Each number is 500 + 40 x the weight over the matrix's rms, rounded and kept within 0 to 999. Layers, rows and columns count from 0. Numbers have three digits each.

# layer 4 MLP gate, 1024x576, rms 0.0268, rows 347-356, columns 0-95
501487528457451474438446526529515546539473471460451444501522507496468453505494482524502482533498451547440481464499503446554456479509527484524537460477526522397514514570493538512541465485478568533504490540494440493473528523455538422476579509474444496516482537477464549540479510501528534459
542384525476430478481515543505470503510562515502465586443494496454509497545499494474475522535478485483473508468485446536436417463578513447496532514539522487470469476504478487473498544528435462460483477536480518505510493506511406477472518457484473488543489509468499502552499543485514557513
472433507531484483419525533531526474475496492523504508479412478499456522509531505536476514527524433486500512428556498477500469463525498555481473449514517448542493448494494515492551509530417515495521540445555453499481483469494415469509569462467428490548496480482422487534464452522530571571
469485471500565447510511469521561495469460468494471489503468457576489435484522556493501555487455421582416458481529488478512428487563488481520446557510541509472498377472515524529560536511475531553542507498513560554455440571470495448531521443522464563493515502529487508486466537549460507464
510492516529483544531463489466514431555531443516519566475502513566524509455504572549545550467548519534508495508447486608489573493461589468493459536569464496430499520532505478473519555497518444425577580479467515500540457531506479582548479534498525469479539538489579469473547494511529506479
566483474525491522547509530527480518526510471428493577522451512500463503509493487458519511417473506529437535531479519512537603546538521509488530447501527571571489520578533520478503517556521509516474548418453456597421514533455526608462504487564499526569433533527492538495483463431527514520
512536435536581473450553490480525456577547441508531573511499523478485427453559479545508469522552452484449410554477486481482563459541588502487467485552501627485517550529460441496482495583440536506445455451513474440430447474480497473515467438558537529444553446452506585534495431538506508533
519502477510516467425503520489497436560531478470439489539446503516451481473535549529439492506504483487509428596481484559524457453522518554521473441526491496533469522528542466577485513504501548449537524488435547501414442484559497564616503496450464498470505408487486558591496516475491460514
488433478464403436521493448504501491466530499516506514506430454442528496502569448541504554498501512514548478462502424546436495464525498551464468535455443497511491495439483461511486489463453493536569438522462525602505438514456411474519499469568419519529499503450501468515439545415466460548
578515523516480544471484459464559502507498511533562527574526514521461539515472441502548506555554575490566487499504524503499517439478466507498496537422611481470542558553518475460462554465492486528449500493535505512518496402535589548455457515525517471553466532546455498500516553518552503506
# layer 4 MLP up, 1024x576, rms 0.0289, rows 347-356, columns 0-95
440547482472563518557611475507517497444490523461543523487517476500436546498561502484481501532493413535514536539528563590505530548467453426441421507471493466483558502451511579471430518551557490532469491502505581479470543480456500561497449501488463440471500514500429451466495533461452564551
467571473567506466498505522478532488480495516497506517568477458475527497470473515460471499456542515541505502481573549544496489432526493486519526417528509474508539551521480509478495566416494437543510486508498507526529585492532472447437549448516474532561507504506492578487480498599526520457
487479547483525582459467464498495474570483520511535544534498513548490525528485508497519534446532511448560489500493432544455436561477450494489564470471528491450491473417512504552544487586555518479530526539525456512504548467517499550512539538515576517559482500498521522451477485444534504479
499414507486496509529514541512509469499500498528558430493465548555523453515456459387478467545505525458523492525515525550543483480467491508522428510421470456505490566480540487430495461468519489533526499570439486476518569428449469532453540487491514530509464514478544586514537503503550552561
534467505467553491467466499534520561519475464494496472591548518511589461502470532562417485512497498521509497509489456493542499492512503505521453391496488485486604484570556472458565573431559471501504502485563512441533547494505511522495569416497496453478437488464473515515535479523537535484
483480518555529494481517543538419480549525589493507483548563474478531492464469449469504477547514484538528499509463528518446436483530442478525486564505525522367446512504476462441484568468525483457485506484538561451582475514584412427458504486472438480499485481406463475540432472603487484500
453464487498448525484491535510470544461439443474498507525455467460480483509461471464528518503554491474453513456498561360482526545469574486420539498481541543530418480471490457490493512561484538519538506519497553575467552499507496481501479511475567508520527494543464516471527520519490456529
489459525423465489583491413490473503505523451462506479497568448546592486452491520471514503537457534504451552497472475487444495511474467489569427593474534490509518534508447502471445495474542526501437523521567481480554513513526494448486498480489521554467485542504512508533513506494451562486
491519486460556555499449462496506530529541507476515527613457493509541452477502515514562563426461474530441473525486465463506508501552508499465472512500575496562411468502551545549580584537473525479513541467518466474527482523472546465471506562531514473488481543400498469525562567567469526508
552429535458530570526465484544480547574571480528537464520572529512579495496451458526492530458477510498510466492536523457457523442430518493452541517487510491501438488573477538519525580465511454484526536509468448451510549505495460460506588492503502518542534475545519491491457449512562529530
# layer 4 MLP down (transposed), 1024x576, rms 0.0224, rows 347-355, columns 0-95
467566515525482472529473471519548498551525460441513458497504534470471508517496558534512468541509439479470490506523456406533471523526466469493553444399549548430484496503509521501521524482474525570456557514484439519533552482522447421472525467528546557512436461477463492468492499485461541443
538465527488500485476526499532497483512528492518504481495509558569494499514524510532508502556522488459539457475443462417510484516491509496496479547526513470512479460452471496481478443571533508450481523488463510475517436522433478533549413568497469499494506493520515432502552527484492496511
504486498526552470500558503490520465501468482540513567514497458466527502455481406514444478546457514525489502478499487479468474483567544411474475514536494516477478518447434508456474525506455467463598503443423553545484467517459447459563467510622463520402505541497487548509451606510526486496
455482489547498458439562463508491544463506546525454522494474549467532554374425565568518546508490444574472489553480464439456442486488512468481523532509522533466543431482489553530492523549439496490514402486566505558499490560466494500531489474516457469464582484537498498497503616477353452457
439520465460543505465541501562491540391474544484529499458450471432450516459504454488442461457463529551469511480499523394436550439502485476500584503496515524503474543508504472575445446517413520532470530491511519556438568548490517468451529498501470497526468530561482527493513521468464416472
551485513543516486525512459473494462542481456362514550534542477414465512530499389505540494512514418539529512539515478549520580553492498517543559442478486575505444502534537496521556534523532492496466519438510474521546499549557467540446495464543482552535448498526485508519453433498526534485
580518540560492451487436494556507459492528539459497500458515535549521462511520485531483488538466499508518580477489462541468468476481418507604483467513439478489587418481462543490534432505564436540493528465491444501528452516559528597478536504432442481537428491474553465532509458470447497543
599477474526569460478511534409440520556533470473456523513479407454488522538496505546481491542561545450529502568483559474514477540525489508530510462584439533459381491504506503518492435468478554450532500509485466493417520534579489604547494394477549460458564445469464486498454507544526473516
542468482517501456494472481522434483492453474554467507480555532495463512514477485525512474540501530518529526551517568499487501470466480453544508462537523493448561561506452482502509459533472494516446467525479488496488536462549514527508559444487550545505473477563500514414419476525546525503